Weights of a small GPT-style language model, trained from scratch on English Wikipedia.
Size: 15 layers, width 64, 2 heads of 32, MLP 256 squared ReLU, 1.28M parameters.
Training: a variant of Muon for these matrices, 120M tokens, 7300 steps.
Each number is 128 + 24 x the weight over its row's rms, rounded and kept within 0 to 255. Layers, rows and columns count from 0. Numbers have three digits each. The size before them is the row's rms in percent of the matrix's.

# layer 11 MLP up, 256x64, rms 0.118, rows 128-234, columns 0-63
109:113077106101083157187118157137155095141125160131113112137120102123135165114146138107161175129111161129147129104103116148128125136127141171118151116098141141194106128122146126132148093109153136
100:097102162137185116123086142122108127155090157126135110153124153136120141107129123064141122137127127187096155150124138110144161122135133129132166101109151130120132147140121187099150111087144132
092:119170134130156102098142109129126092157092114141132146143102105115096167178148129086135114102112120152124122141104120164126101114094105108096134112175133149093128096135162122129120098145085089
113:115155109161151059145135158129157111119137118112173135166150111112132067151124182146134152131093128143099139142115105126168115130151134129136152115137137136098127085143131130139138147147169163
099:122125165154084117143145129107106137134110178111129125125143121138143123149089149147085147129134128136153170130108113138117080115073144141175109114075148120113123140113180117159108113103117165
090:115138138138142128136130136115199118121120160131153091162125142145110124117141066146146083109164127116085156132160155121162131113167154168140127135117155134116137147176119137080112107124136111
089:090165103139121138102136162120121158142134140145093097099103110141089114151112152116105144166104170100139162122136089134125104145162078152169115152115129116086114143129159117145136116172131105
105:131065154141138123144126124156153147149130139133084079111076138134137115153107125133129120111149111140124168152107120117129147154110136110169152127170161077091122146117149175124106101139098112
101:136166090144126123157132185121163156160134136117102140170133116138109131130120128137139115096118146117114078155158136203123105128143119120127136128113135109131131122125107112158162064130177120
088:114081151132122056079106134113132167126125109130120143178095106118119118115104100131117176104098148096132120154120122116138137133122168133098109150142137113151128158112155152106102098097125162
102:140137101105163130123100132068116094118156115115103141165127106142107096094116160145115152112131129139161136116153166128100134084166163157093142137095114145115129135157094136134116122169175130
091:168127137135119148134092104125142147142145097087063143150112155118155134166123110077118136112067130123108136105166150100106115103121119089072122104145116127121153132100121126112126135120101143
102:093116173139129150128135147134098074097173139128107132155135119115116128114114109150136096120113119182108094142104149123157161137118152148125177171145133139153117164157114127140166082117109102
101:172125159103134131148137104125118150073094119124096104087123143152122122129126107158124106109098144117125146132080137104168130074127122083125151158125116152133112141129114081138093102136177112
111:185160174113147108139149101153109141153156109163144156124125123099106199120168115130120134105117111134127128129110157141108114152119113177173158128107151103114157124132125134097122096145104137
110:117110131179134112108137121086126083143120105123122158149168151126132145128126084136086076136114142110144122137109114113113105088155140055157159093098123131107153127119128108119125125148148161
100:129154125107131134112148136087169092120122116137106163118154128126150097104103174096109151128169114124091130148100090144145140140140114114131126117133136128137143131146086122104178176083118186
089:113101125113127117106178074111125122101117098144136091156154122117090104149086142126119101140140177068157117085116170159112134122143135149163119136128128157123139099125142114143155115106111109
105:147106136120138139201110149131128126121153124132120127148090107135088136088158164127122145105190128164121163166152145153100105167142119129108146153180132146132113145145137144120106148109149112
103:103146068110101168149130161112153127147207159137110137159109133132118117131113157125122156131172117131115134123161124172115133094110131152128137119139157144112144121128123107118156087155079118
088:136106153142128145146112116083136120159107105159075094124141136118146138121077146143102094146133121072127144093137117161126124101163114177140131135160126074100123127148114096120148122131103094
094:136152136138123138100144142091193132131081149138094129119099155160150114148151123107179147130108150151093074129155139126162151129099122151131140156155120111126110094112147156136150102148159153
078:104152111148110139141133103158099123142126144142113120124115140166095147151114122099119103147127134143128155112131205151104155092129142116120087140109093125110116091125079126165128107180133079
110:150161094116122181093140133140133118147154142103179133135125110140117097148099089144128130098111125067124147142113147152127143099093117095161170126127169132105149146103140163151130091131140141
098:092129093082155121129135111109128140135153075140112133122135152115091127106143134098141104142124141123126170117088155118131120070158179167159129101106161138105148121147104133136093156159127151
105:135148144157089120120137137153116095154129099100081115101132119093124108122085178093098169091129117115167098125121110118154133155131144137132171118117101147170117134142138165129168141154144111
108:105118170140109143142140124129134075101131116126134141122139173174176076167115138118127138125105103108094155108106084138126115137135101145176141118135163123127137083116166169128149120149126142
101:142123101109146118136131118116132091106060101120105140155135109146126095095081093118127118137126091075108124144097123155170112108140101117138145094114112124100126105116108120149096136073160123
103:148143128095122155159131127112165136103098142118119132175088116131127163083118144119112115172135141166132129114137075133127162110137105155177146122150101161152151138066109143099116146111119134
100:080098121127194146147103157123117123123103086128120117104136139130131133152097064157146105166130106170153155123145122145109097146115097119113146143121130141162101149137158140148093143094121119
089:125166143123096157118137118098114172140113090127092076150070202130131138128151126100154139126106119132128135132144108135132121112085120141119111139131161113139125119131116111151120169171174141
104:140135141113128168067102096110100131170145102093089180113144159127095132115139132072108156096115133100126125107120134122109149106077140143144149154134143156127122144124112105125105151122151157
114:168129136110164146079123119108128114125133111111149133139112133082152174123109144098134117158151150167154153138137126116129086108105115117146190124110100090138175117130127129090123075152130117
100:144139125045115142127147114093072141134087104151116117159152124114156126145121083119107143127138126146157162140120135139118181106128118128132146115163159102122135129099125070129131129106109105
089:095100141108116156120105119126114115187164123105107102143121065133128132117159104173129093145114129114148129129158151107145110126113124143128159140140139170136134155183119081150101130171138115
102:095134102168142122128129106100148140120128129170125109133114154133170095103107116113143124151122145120122149163138187111227131160136132125095149109150104119140101140160148139116145134114120135
094:065128116166111122151115108112137111155101106132133128213119116127095114120100158124122126140165130059152115140115158130134119123089147114120125092109116145112107125122131157123110122095152151
102:126135152124150132120085123126107128148121147046137121143132155076082147145099105112145143123162150136105117143146079126102126137104125107167147105149142067148135136148120106134117101148146115
096:145136128127124125125122121136171119058107151150070141119120157140101179122111129109135102097095124149127098146142132129114139135074114146102109149123119173103129130119131102177137090134088141
105:107128124088046140139138114157134120150124109115113086144121134110121152101141122141127155142082105112196141148100149135129144138156183113125155118096107152119093134146142140138136159125123107
101:135106112139149145144117128131153116117130187120149112133094097177171106111129139138095110112119085132178173098107139117126098153139173115109128104126166194137118135123115120142120136129106157
093:123106146128133137090110154169118160133137108146129116127119152109061138114102162134145128164096107128182173109109125131181141100085150121129102102129130154124124129099105172117127154107111148
101:143156099140132164136145159121151150103181136146076157139128101160111156169132136131130125115131120147131132084166093136117119127129137117124134126102138132143126098069103124165140156179124177
093:120134101152141076162128150121101110125097166138107164106126104141135099105139135157143141163141095129155137170124116114169126107154115126132101107099143147175090080125132180104146119137128158
101:115133119120131122131128139097111070068094082114097151131092101130154119137139160163111147086128137146155155136148120113120155152126163128131116114142151113098156132175144117072131146097119144
107:084108148117112134126147157147159128155131137158139134145090108158164108144158131102089158101144156110106111075093152133120093122133143101129150081111174150134114104129159133146111131120090158
097:135128154118153168111116096130082131119144140073105134113148141153101132160125095136129171176118147125153150156121134114139127166141123094143140112144193109114118140108140161146131085165104143
099:103137120111150123105082123130111098146114120127138149111155119112132118126085144084119097134098131144129071172129147197111173134124095154128135123109137114127124137081076118124100109155147137
093:116151075157146176098121141139142115115116101115110132105120121097106072127107127148085109129157142102184142136098117120126176097122140083130093142110084120128134146125112108097136152134120149
086:124133111097130110092119119093109099129148137179142074089096119116109102109104136147171153116143086100145109110118139107150139150116155143165114109155140087101128138153126100081168126138134142
102:117134095110109151139121118146111144114135091130139094111133143137074084136097144136112141099130161138125092148104119121166110100110090133177133104154110096118146130108125161082080077114128142
100:135106156144132163154121132133134185139147140125155093110096144110142146119119113105080144107139153141156185110107117125112134129163099075111162164131140152137139155103144108093132149080124144
104:126152104116131118133087143117172102095132167098133143146098100104099091131147099107124135091142088123119158115127105150087112121184129117127083130082147141109105124172122131154159124114127150
110:166152077135150139115123117120139153126144092156159073119088093116125110124100113131135111097126124119166112157200111149131125102113112154124139108146116125158108146106105100128119104119144180
098:163123164121121141088139130172188139087113130171116105144137124133180093134120166148110088155130122134144107125127116163122170096143129129155132127140119118120153158159123163134139143151174116
099:095110134118116135153136113081145124137169155129138089151109182094151181134128105127121188125126128138154153117131119135122119181130095095153140111162158164137117124119100111107123123097157117
110:155126158126143148116119107122098152130150103116123106115106109114143112152146206101079119146114115167125153137162122119098083116137150141109168177108130164144160121133112130140115159139166115
106:127097127128153099155083143121103137088109108098086119140094112152153100146118186164117118169136161114136138113148145113178136158099091115116115132118158146101144122112122095133096124113145159
088:105150160163123141138079131106190136135118087121153130119080111131064134123107146106136135152113116161095154130133115158112132110150100090115150142161120119123098162113129160116142144125111095
089:158111140062102122152144133156178126114117108101138157120117134153124112127134067142106132096149146132124138142086153151141101086126148092145103148109119133144088152135085123142113165145105147
099:120091159130121126146164106105170131130080125142096133176123125107145140088121124110112071152119149123112143154072179104170122108140139145153127140160132107089124096117119154120121133115111130
115:093156150179145147121112106141149141135128078151160103119107143157100112126131151143120117140105113163145129119128109169126164152139097112173134124148182090069108138151119134115141137159153120
085:140102116127127126101109098115119118167115141147127101126095109154121115142100116103144135081142137147143192120125170116175121105105082141152075129157090132140116115098168102106139163138122111
111:122102129121101115168103119173105135121128120107114130129135120169145105154092090116134110101153083122133128128124113111176118142106129117133136101141061132130170158130087085100101088117151110
099:131099066169114141111111118148140102088142145132092076166115142116132160158131102116133147167111146126135134152174162112114175109090169142121123130129091151146133160124127141141118110151135118
105:143116128170177116120134118071114127106107127095144126168100137122109143103129119106133157156115133145052155095100098118149126153126158110179128160115121102097149125145136129100139126143136103
108:092127135121084141146098128133113109114131179104155146097135139098101088146140096125094165131121127139142142154135114171119133119172092116156099100076118118163091104152151139137146149119161115
101:120093141137124151126137152130075094139138157164136094102092128100171125145157095128113143117157154126131111144091156166137093133130109157135099179144134140136124141138101113083135098087097136
098:116128090119154116132094108125135157155104085126139146116078156128112133162155138107150135165138081116166092145159149158137127099112114169153079119123122128125138098131150147164116107140141175
112:148139145159127134102132121169066113112144165099118152150122123131114101142133107127110118066141098101154167119137159104127129100165094109130166128188100131128118119176108127147129133125128110
107:117166091146158130165158131151165108173141085107125163136175156107104105147166120129102151128160118116144125127119100151159117147143120109191130139130143145165130121162117143125110108099123152
101:130173164146094102152117183103104156107077140106156116144123102107140144150110115104135119116157122140152150147134108136105116115133132085146126180082123153119121109104135099167145130110083124
097:146161156149123095131097120123144131144160133114138107169117140116131151080128081160113130109095110100104136148118109147113156110162113085118166100137119122094124157161200133128118102154139139
078:122137124145158120145104126156129155086121101129064156110109099141168148144121148072129119094127128129102183176113097085121139155151135116147108142116102137109139109151135143133132148137147087
104:146112119131129162112105141098098142157091095150157109145105116101188087119121154107110152117142162135131132139143111156132146109134140146112133141120163101084092126106141157127074094086154124
099:124132180096170135083163130110134149132116132138169139113161158152121133132172130129093121094094133165078123116136079092151113117147138123091148124137157114127115101145105142152155101107128147
098:120131189077134135114133119137122103149138145135159130167168118096159120102095117148131128133093151125132176100136156112153132107112144126180141119152138128060119162094093123129129119112120128
109:119099167134115157161139126079122150141090107131110157141138151136085140125124081152115083096152106137132154134133114095106156123133167108143166139115127139135100174139117138160103118128181103
109:126095101127184161114144115152104112098109129107099127185092117152140109164159115088124128096116088124121111104106167139138119113128133130175107143121151080155109130106120149140104122165111126
090:124158167107089157117160103119135133096084123157090105144111157109125146098111153116152154144160121125114116119149126105148112091119122153146125093163110138146109101115168076122103122182125109
103:137127082110114129136133093138167117133097089102112121145131138120138122140155177131085155149107059096111130116125143135146140116119104114184089126145142121160170129162116131108128156095130154
096:175162110097133143117166112098107137136108138119113112137149107156133086139168135107114171146135162130135135101104126163142075134131125140093160099104125116141092147095134128146120144129190164
104:068117162159116144161131137085129156116103158151107147133135166140119132142122123122148144100137150178133135117132105175116184173109123123127111119103107147125149116179139112163116118100150106
097:110168098140136083134129146123126135128127113085096116108137109101128159124120125157102149126121118142146119148115176079170132104135138140175125148117139108157105094136167191178145130131157136
099:127136137136105030121119178126141107110143136119121132134150138128175148120138132135096084144130095119132151148126091082099156163144146149128158109115152163099121113124127135123104140144096123
106:117117140088106093117131132082124146104147145135124161114096095144168108173164096126144153142140162149115126109148102156149123124119139156108148121123133126087109175088144155116156139119146187
089:133171148102131126112137142153097136093111158137119150156094160200121115102074136082110125140149132127137147145128132159142131150156114157073137148116114123133146135146106123091101148133160102
102:102107106160072066163117122173178134122146137120116119118113113122162140101108153096116147117148143147181113146122135134165130130135123100159153160151122144136129155142128108099133130182122131
098:101127151201162114104133108107128117121159168118115150150114091113135094157147134125118117150176148133096141084142080136146122134107125148098162132120126124089152151102158134113160114129100116
105:144130141090095118104164134136123148123115154139174122079150138106149121123153124136142134097125133113127129144151116125138113138133147117114198217103134123111067143129154137132152103136109131
104:158161173155116159136139164124136139104151136163142120125102093068115115132110157120121134111150123121113118123153158082153088111146128134154154120158131160123114171095082099109108121101157136
089:124120142130151135134153096103126116131149163121134120155134093136091093135160165116172169145116116165160112122114135121126167101157150120122095063097104121115133111142128136112115161167167164
097:067118153151106171111159112096142158143104099128130172136096134131135154115133106130087102137154134120101175136145184130109114107138165155151100143177136127111144130121118146095125112145109127
101:125100113119106116121149120155154149084132126102124137085088146106146104158174079155145091121133124159115123115099176152156104080117124153145122126141105152106151155152103101171140118135122123
104:108148094135133124082104135126135121160080131133105127122120107131122060157102102144157113087125123143108118110179165118155155124106124113126154114093109134131095110102124184137148143111100155
098:119104160113101144123099120119156125088135137115119102131126120141153139136068120130114135141109115096122185119106100158121133113118125114132129172122119180141124178182187130138110156099108111
096:101146163122090122108167115133137143074087138148156163094101108127120119119090097114104110067087151147158119155169123157102119116118150146120110131131082147121115148136127109116109129125104141
088:089060133110120140144132138101133135145149147126117076111100115100178123156106164129110079126114150128132164113165134129127166096134116071124131109139158125142142118145137133114107132083136108
086:116146143139123126133097115108100132114113178119096104104067151106096177112132149154114114096153109103140164148118127125118155193136120107120118152097093128107095136179108137128126150123144129
092:144081137099129106132128094098120101123126096135080154152131134131123160145135169068104135118131143114117134092141129112137123104149133097103139159112127121112121128146137136152204156137184104
104:112129173140160107119131161099094076160126130103129177168097130145142127165084152165096129111158128090118149129142150140139117135165146138142132141117154117151133158143113106157157093110154137
116:146141122061143097143164133049145116140144140185110128151151110139103116120157117124110184126129083124118156124145092109155141097121107139156143119103138128120131121142152134148121100118119121
098:125122103118147139112130155084105111144127121158117115141118137169128129209139089160136076127191114142139169116123154153169116089115119116117121155113099114120131134176128133126125141136139126
114:126157123125092133127129177070097138133145108165126129128092084127106080113105099097134138147080168148144109098114108112136160134148101146125146138130155125104135107126145108143109071125137152
101:109144140111097160102129150113157127112108135083158153136110147102129131076143138146123132109141114104133098135133100157124117111121181084129171114164121095091098147155124113126112155161162173
085:130147101142085107142090142111125139164108126094127132140095111118137164127120131101152152197172123107112129159124100105130101145119163122122187152124112138149128077104155141116109107150116098
099:132106156149157151095114132093137143101148174165173143166077125128114135101137118127154131112101145172137150128150184134182118138146128153109120110105138113125091136139158099117146157134138120
# layer 11 MLP down (transposed), 256x64, rms 0.118, rows 128-234, columns 0-63
107:137121137104082120090155134141118167117138129149187165128132131146104141122131146096096078096152133183165126126145145104132140185106118095118148160132124099132148085099128112128127130113141114
106:136131093146146155107118112153082104141148099118136123122079125111118122142048121131133108108117141166148126148091163146123159142113175114134146130092149162126129127169124112123170120122168126
091:078152159086114117154154112088101092122162137164131110115126103121147133151185110140116119140121128172128156122101116154137128088180163117123099144121139117126100134147129137123149083134108097
111:150133138141119100073140136127105136116122047109121140165115139164107123121139135088106165124103129089180152098120132173091140114099128087141116154108143154120110121114121123129100143138138119
099:144105158148159184164149118113111115141133118144173154126163150099113155158135085152088123135185138131151090128161100129126163142139103119122107154131094107151098149135111123093110144119133133
091:131121154126109108098123116112116107151108133147114095152158093105077105074104150156106168139127114157114098123148093134114093151079095115149146119163121108136097114094143132106158118098143142
098:183111166091104158136083134140159130134102112173115157117124153145157148138123099155123135137110130177129102121116126112105132131127191120097090152120094156144123109131114123133125129161153086
100:118150115110125167138115144137128111097099102107119121107172105155121162167188149150104108114154112188110120106148082133142117137142136117130145129132111084105125161120116138117179117117164100
103:050106111115131151117123107127103103120136108110141080155155149138112165150131114118087094169135130130136114138138158077121115115131149150109167121156111090102135149139095125100149145118136090
089:147154072132120133134131105168075137115093154137122123121119136073131150117093143128151127158190130136091123155108133147138155113166069143107138143123105118136138135109137125132168137146145159
102:132141129145116112112130122099185113144142109105088162182126165119139152112147126128084141171154110195137124133150126148107181128115116123118143149137114127140109120092150129158104098138111166
089:148122131115112152111119120104080149103109183154164165112123117119116141095128128152115123142147144087121149130106107141118086147160078130177109115118113113123138150106132111152139178145144072
105:137119165114131101140126161157148152093125161108118122172105109166110122164115133103157166111162161111111120166131134115125149108181115113147117124065133127149100122151131149091101164132130143
101:116144071174138141119114109130142135163167141117146120160108129159130163094116138086131128135126114157137114147172116119134108143144167182123086129108102097106124142136126191102144139126099124
108:121146122109127132121090138151125124089120143093133101151123154172114175103089136126109101135136167155152149141171162116133142121137129094151139136138061122123133103128140134104126058134115093
107:118083127124084114151130158130096151160127104141104119126128145162093098137106107104118089097157135108141158136109149153119141102137159099152118138108118073083121182135133098159097128110118119
097:140103142134128166113114127129099126138181101133109118129109147106136129150151160153106124141067166102180118150112128127128117119113118097129056152167151127074145098108140112127110140125117139
092:133111081097128155109125104136121147146111123085120113129120107113094115113080095118130114110115114151170135182126138128140125120116068067115159114095135097140128175116111132149123124130169110
100:162149126112137114167130125072108116096094116144153132102160142158129133115168091138135106145137163145121127113120087107151136100146135100149164105123082152157110156110131125166138136099123074
096:094097075140102147138095084144098141161141158092126112171147106159123152135125133123124111139113153142150116128186084136124132114118099138080117165140139136129125161136122128073127142113100136
097:113122103098108156127156152143100152123097155113174138144125146112092169157128169112128175112135113093137110142117147102131121104101100078106148111088135114104113120080090144105101142128144111
093:103106092147098135151143074100128124163138157138117118114097116150114134126159110127133163138141100105130138163156112169083109128155155114152123139119178125111169156158145108098150110169098130
090:142129142130128104102154178147166147154110137155142125137136139107138072109169144132146154121076154149157112138125116084131128172147124114142072125143165105158148168125124113159110121137146108
101:119145102132140107136125106150153132134141076119110096149115136163133194146124088148125106129104134113143125109154069131128127091104137118083139130138067162123129063129139130135135144147110136
091:089130119162121135176098126140107102142178133171148147100116133117139128105114107121122128129148118075155131129101087148112079125134124107174104151121134108123106124116121133141101191105108090
094:107122140141114087108152176142112116144147134121168151146142135131180115161137139132140126131166174151148161157164117145148139144159125124147101137125109156113132109071127074166104148143101138
097:112144110134093128133127145128121149071131140135100152132137162169098124110182112117135168094146149171143119131126142201153119104141108112147145134106079131136138153099149117125118143131145172
100:155140130117059125141114114138123111141091120137146167159181155127151147088112140132144118129100093122104097118127121151135111117115162160127188125106113156146124167127165143120111106154167117
094:128112106148131164111097149122122103125096209110152110121088092133103126129131113108182173128119117130110110108143105130112120130089139133131149147130121122164144099153085136097163115146127167
095:142145113082116129124097102134092098138156143145103106161120100125096153158123116122129071171132148107118167115160127113137102117138133136095134121164156129170141178078137133135174133136142133
089:128099160113140096105130136124123128148120125125125152099165034128089131117143140190106100134137147105129123135164087136132102137099152129138079151139127152128125150123112104154114116127105156
100:082152115140111114108106159116087154132135083153165125093110131106143157120153138117151129103140117106143127163135098136128108152126103108104046126110155119127136180103148125130116113161150113
112:101106101113144110104185135130156166169120117166116161145113125177139128148111125142128142080170125111169118087107118110146137139128117100141124143117157129146140133110136084138101161086148156
100:144086167187136090131107092130152149142127116088092110124150121125145115145085134173106150109178156140150139135132120141148100092122126127104170106092117095114101133128108135120144145137146154
095:112126123117098115104143107107085136102090195141116147105161106161159143107111127124106138144094119133164090105144116099095133121135107125156188164160103124107110131149146087136136128111135134
102:137127141125118129133116179108118103110163156113160114155107130122162130097135108132110156125153088115121128132144069168095128184125105123136163108071149161154146140146127088088124125124124132
096:112093129095180139139148095160126116102128145114121136115143125102137144099144094112130171115077153100077122113171113126111108126094110164093165113131162116109152137085108138125148100115121122
096:123131137113138134175158083150127131136105161121128101119151127130173143146081110125152166153091195124102132110141091134140100154118102110158130127124154102099178116135162145159148132124113124
106:128119133124124131162112108103092116149140079159149106178159111108138104131126135137105142147156092126150143112066126110135087115138182116124168118121146139153132138158095133162118141160175135
098:103131121113139099104180181130136113184116141124123132130123112151140135136184105091165165112134112138100135086144142153153130155172110147118086113119139177158114104141145118103136117120116137
106:081173128153123107152104153138118167164161150110101125122116066165125132152092134147146133105116141123111097154148140167118137126122122120123135134146076103124156104113120139181150129140095157
090:077132106101082130134145136135101113096149132146116108114141119137134189131152098105154085129135135100131134111109113184107119123094122145127117133128160091134175127177128139164156114131088116
096:120123148119118120145185136102118156157116148119154115114123123135146150138109108097150128152132125103112125124133132119156146120140086150113098103182079170094119185128175076150140138135097107
092:111104072141112135068105120122162156146101186100132161116103145128132121142136123128134121142162127082150121118129128093121144114122127147128122164148140105102149114145159083178128114111088151
105:109104151138109153146162082139130116093140135117091115135109138141109127143095070129113144143110109088126106179098122125113136154126035125121166135120128128089146146124152137128129130115123147
104:147086141161121108136111107127137088162124132131123150119163096171162156151158159112131115140160127111114156107116153129109086082140126160112151122118171171102119101119103130074106121137117145
102:158140116116145111131135118156127158126124103112174121117169183128139146119138176142140083145118160092105143117138114118108141196152109168140170112125123135150133149166138152096135144144091118
096:092137121108201148141158111127135101147059165146128186113116170110126096141133116121141122124130107077148146125110142113105133143129110142094114114124130138095113145092110092132129117151129122
090:119094141133103130133104114114103118120136140140119140163119159131140115113149118100125121115132131150092167117153115162133060160159110162119129099165163110156145115096116173121112194091106123
090:134107135132112116137144107109151099097126171110106140120118133121128097158135102132129108115081162112110147138156162140153125103076087120125091183092114164101127136167122162135157097090127130
103:166127138129128088138149112140164135146087119188123149136112145134123124134126113112116081158160173141124098128114113123098133141085095104141133147109133148120134132074060165140154135132118146
101:118141124138139084161129133125092142140141094121121139147193117128081140130141093134159110149139159112109128154105124116151170107157095123156150161097120130121099072103128107155151128140088101
108:099160168130170153104116146111089161157135114115164122104115098148149111123144154116145068152108119135140143117130157080143157148137104112104169142120103121153143131131093156104116165101142151
103:164110123089129111080123130114145111105155119124160130134101149178107088128132144087142136148132165126149162098132122139157138145127155102153153142156127136153119150092194090113104128100101127
098:154129176104174120080115141138101134112115141139147130119149122173183133123119155123121095140129123172166094163119140132128135071149114109094147143124074133144115117148115123147094134119099142
103:158166168180138105143153088164126129109144088135160117090151102105118121145140073144123112120124160136120153127146130101142140112119155113114145136089135150141115124176130066150125126141154134
105:099182115153116150112095142130081120144152114121108174117104103108166149120147072148139145151096140101141143111141127127108123099126088100134149149109142194127141106123140129149117103115093118
098:124135122152149111108124131161142173113162133162121156139128121102170160122154104180126147116108151133106125080172128128145146122087163153105069157131108136105125162093166134121123120138141144
092:136148124136157121177132097139167132159150145089125123073125125140165123096116103119129132111176147169092124128142124139175147112160108138127106127113144111120083133171107164158128108113089122
096:122122084127150150089081159112126134140111137135109169140125139127129156096152156158160113093106134100155119082163133121160115174120088144092114108154110123138117109114147174097141124130141093
095:093139117095131161136172134104094158099133173115110136102178123151129141154120163149117101108147167133116060091152123177137157127131119098119151133111133142128120137152151133117126105120147095
107:137128097102162139156105080150104123131128093128106119096144138109117195123106147178161136128150149134120135097130095110150130155109133130100143148116143169149096120078105126130167161145115138
092:081145129121109184128109112120143123106145139113149147150153144070133072115125098118105131154096143106133125135108097119145128152125181113113131164108131134094169151154119135081113090131151124
100:155124112098088147155118115139127114156088116158109129115121109136152153103115160157134135102123135143103111116098100104118110160149078082127116083118116126185140124129158113141173141088109094
100:123128147087153106124128161139129133116093134156152146083137137169130095091155182115122132127136114135114132144107110117152083188169111118188109120123155095148143144123143151139127162109128130
103:138161125080105152110101135167092105164152139147084122144137132126131173137112138150117137119098147157175144160139140095113132139130114131066117115113116113111129128048126130148127119131117116
102:132087106119169129128087124086139120161146085098115134106168143154155168106138149113147117111109101104121149123123120109124147134131158104109120145139175123148137147104101098174088139179131107
095:112073104149089138125113135105085120125146184133100096127147144154155115132103132127101160150118139144162111100121130134165126162152136105152130127169112143105128140110181109104075105117141115
107:122155107119086143122166153111156124112134103132183081118134121111140152157114101116097118059168141139109132109146130104077160123151131113173129121111121105147122120135167106157153117122121136
115:130154152143150109091116114163126098139165091115135134134127092098115129138147140102139095113159138102119160119154138109143115132161118131168170164159170143109120117150069107080126126118090149
123:150104130122111088138142140112146145065082187134128115106079124134127156123120114145137135118120139116140141120151105092104147124155155138085135148134085150097103159137092101127153100155152103
095:148073140095138162130130117112132128152166100144072100093125161157120141154126137163090142108113140120125099132079126097128138106143126163105131074166114102124135110123127157105115154142158129
096:144089129079195138122084130142129115152181156085109118131126173154121148162146120140117139131154149090127131154141110146118123117132134134135126136151138139105125159118114116082197138135132129
098:098092098085138141121091164125096127118155143119184101160162141138100115178152115168115149166150141137150135118131130128168133151159100144147167133158134145134121121094140140112149121099112107
102:118109167114083126142134143170124130130126108138172056128115101122152151130105119115118159135161145148114162122125141110131145122166116117088182111117144100120112164127091130163092124112162145
102:122153108147121141103159105111111109137110104149054130108150111149091133112105090152139151084100156109135146158110116152096155131099117152144166114146157132113114111153109104136117172128094153
102:159140156103069120111140118099133107068109107156131164129126146158153136113163067130111140119119132146133140123130143142096114122098129093164156115151144096136154111109161125092132096168125135
102:088165162088118149156092144164121114136154140147103106110117153123120115128152119093153168114110190128102159135151140145101103129143125149147067141125132125100132135092162120120125128114093103
100:103132162159122108106101139186124097127085102145138091144102112124114131111115150121096109125119144133147153134144149101137090103125099082131116177157124095159132124078155124094171132120132122
090:152104160143112105159132125121129135142135153106152162119116108142126115134163109137124131122118145136168136170118114143141124137135144108107052165070148145114122137156105132159144067094170146
103:147126091099184154104131143132114144159104102107152162131158129105142147110101166111148109167155090102110152122124083121108129142103139120167130129100108155161141097130173131093150155146117131
103:136116136115117104168067107149185109158121145149139096108135119109163131113094121105153119108088137134081107115118122126175135140118161118114118117114163124176087109130114142117140162106136158
097:172135147132137175115107141109130156135131087122162154167133114121125101123123149129130076143095118115171143087159135102145152122060151126145144129129118122116142112158129115085149098096091120
092:139140112140131123165113119135075118121094146108114150138149166117147181100134109084161090132116107112095151101093111151118146133145103076126096148099107158160132144099130127105112128169109123
099:077135171141121129134082097155090108129159137125109141134112094110098119115114134179133185140144121135141149146156131114134113125149115114130102116166145108110137086076159136143122170108132095
115:153146144075102149127101104128116131153158123145133146136118095119103108164084126154139129121140121126139148111132145147088077180118109181117126111125163095111151139132133119151154168076149129
094:154115093080162111141128114138161118175156118060141142154132091102156164103156093176144117146116112142111122136146134132127119099111173163150135125122131135150133112116171144144134139111103116
101:145152123128103121130095093155169124133094120081104096163144109112127112134122105104130139109125162137176117143196105112154151097121107088104127140124119129159112140105160159154170143150124125
104:091132106156116129139130110116137135165136170091081137159163137164099120095161148140096092117150142113161099136089105156115065117141113148133112113099157124122129132163103106126127099110138127
100:126087131156097156113158074104167115115157153131102162113084118157132150122120159101112079169129128104109116107108131120115087138119160135161115144169105145139139094101117152130132133113124158
101:127157147149159142166115124135150133114151054117089117102131101117091149133142134158112165099098109117122132116159112133143111139128126151168069130121148140155126106115149163165167103153124137
088:130092109156099143139187124148105150106118192130125108124076112128131146127110128116168120149133130112101161132121131158143130133131111084111097126172123122138144140103136109129106168137176179
095:123145166116121111158099116127130110109178121091142138105149113105102088131139128155089143125151086126114113129145100124147140124145105147133098175091157100138120162150129085077145148109164162
103:132139141119143105169098124152129141107090131094138140121155140098126123121114116173118071148116150103117120165125127141126074135086110102113145125085118170126159098120126106104112182096113154
102:120136141100169079126106136086113135075119154128150124139134106120129148172126100069155107129120061108148155142115107111108131119160138114142160094105121095103123128121146110096140132107119144
100:128189166110165108118094132186121097141146117123158108088149127132080137113103080143099115109170125136119127134147111110148116123166123149123176123150098139136138140131160109099133118108104129
098:162110105123136118142145166164190113159128137141138175158124150136088119111132141122121123153140096126095083107083123132130148133123116105163158151123162111112128113140081098137122090151146091
093:122128148127142111117167125127115153097159192140120148118149109185063152148121154105131142154144132131139141125166157146143123110130141150135098133091081109122093148154151144162146146123145155
098:126094152101162116156136137140155105116128122148155149166129061101175137138147088131138145140134129145139087116148147124137151102112187114162127094105154163139127107106129107167121125096133143
095:108156110129103110157128133131154129122112131151169111083152160116102134114118119135088131116123099126148141168071104096121146162158124136130123138131146131115127147158086098085096123126063162
106:066130114093127137156155179086112157113118127127147150111120152084104135152096131122124164138128116126074107121174101109105101120112119112132098159155136166147107107111145134122131094123143103
109:138127166144094097156114096116133100123149133125118186125114105141124093143139116157156129135127123104067123136136087147120120147126162114143135117120126092144147138146184107069170118124087132
101:174134136156127124149141137140112132096106148154160111135068136100120141135112145147087110167105148084131161174139123141179125125137117135117110158103101136122129109152070126138139176113146139
114:124145084122132132097128111129133137137110096099134141136098135130090135119122089122137109096089119088136138151116116077196137122082122102121132154129065141139076114116167134145115136136127146
101:170129127155135065102126158161132119096090116135118131142096172173127125099177092102127103145147163121135130119138126095150144134116140143173099121137167148149114112146120117122145105092099123
095:135136147116118106102190133116162112117114147118084125103121137131118108139129106141170168118171119105117096164114126153118154139132150119092070141122141093194100139144113121152131142139146098
101:111130152103085137135062134096142122170088108135121129155101120130117169112115099130140116116126154118139125119120107125124159128159126079151104164088153138139101096150154102139113172155104096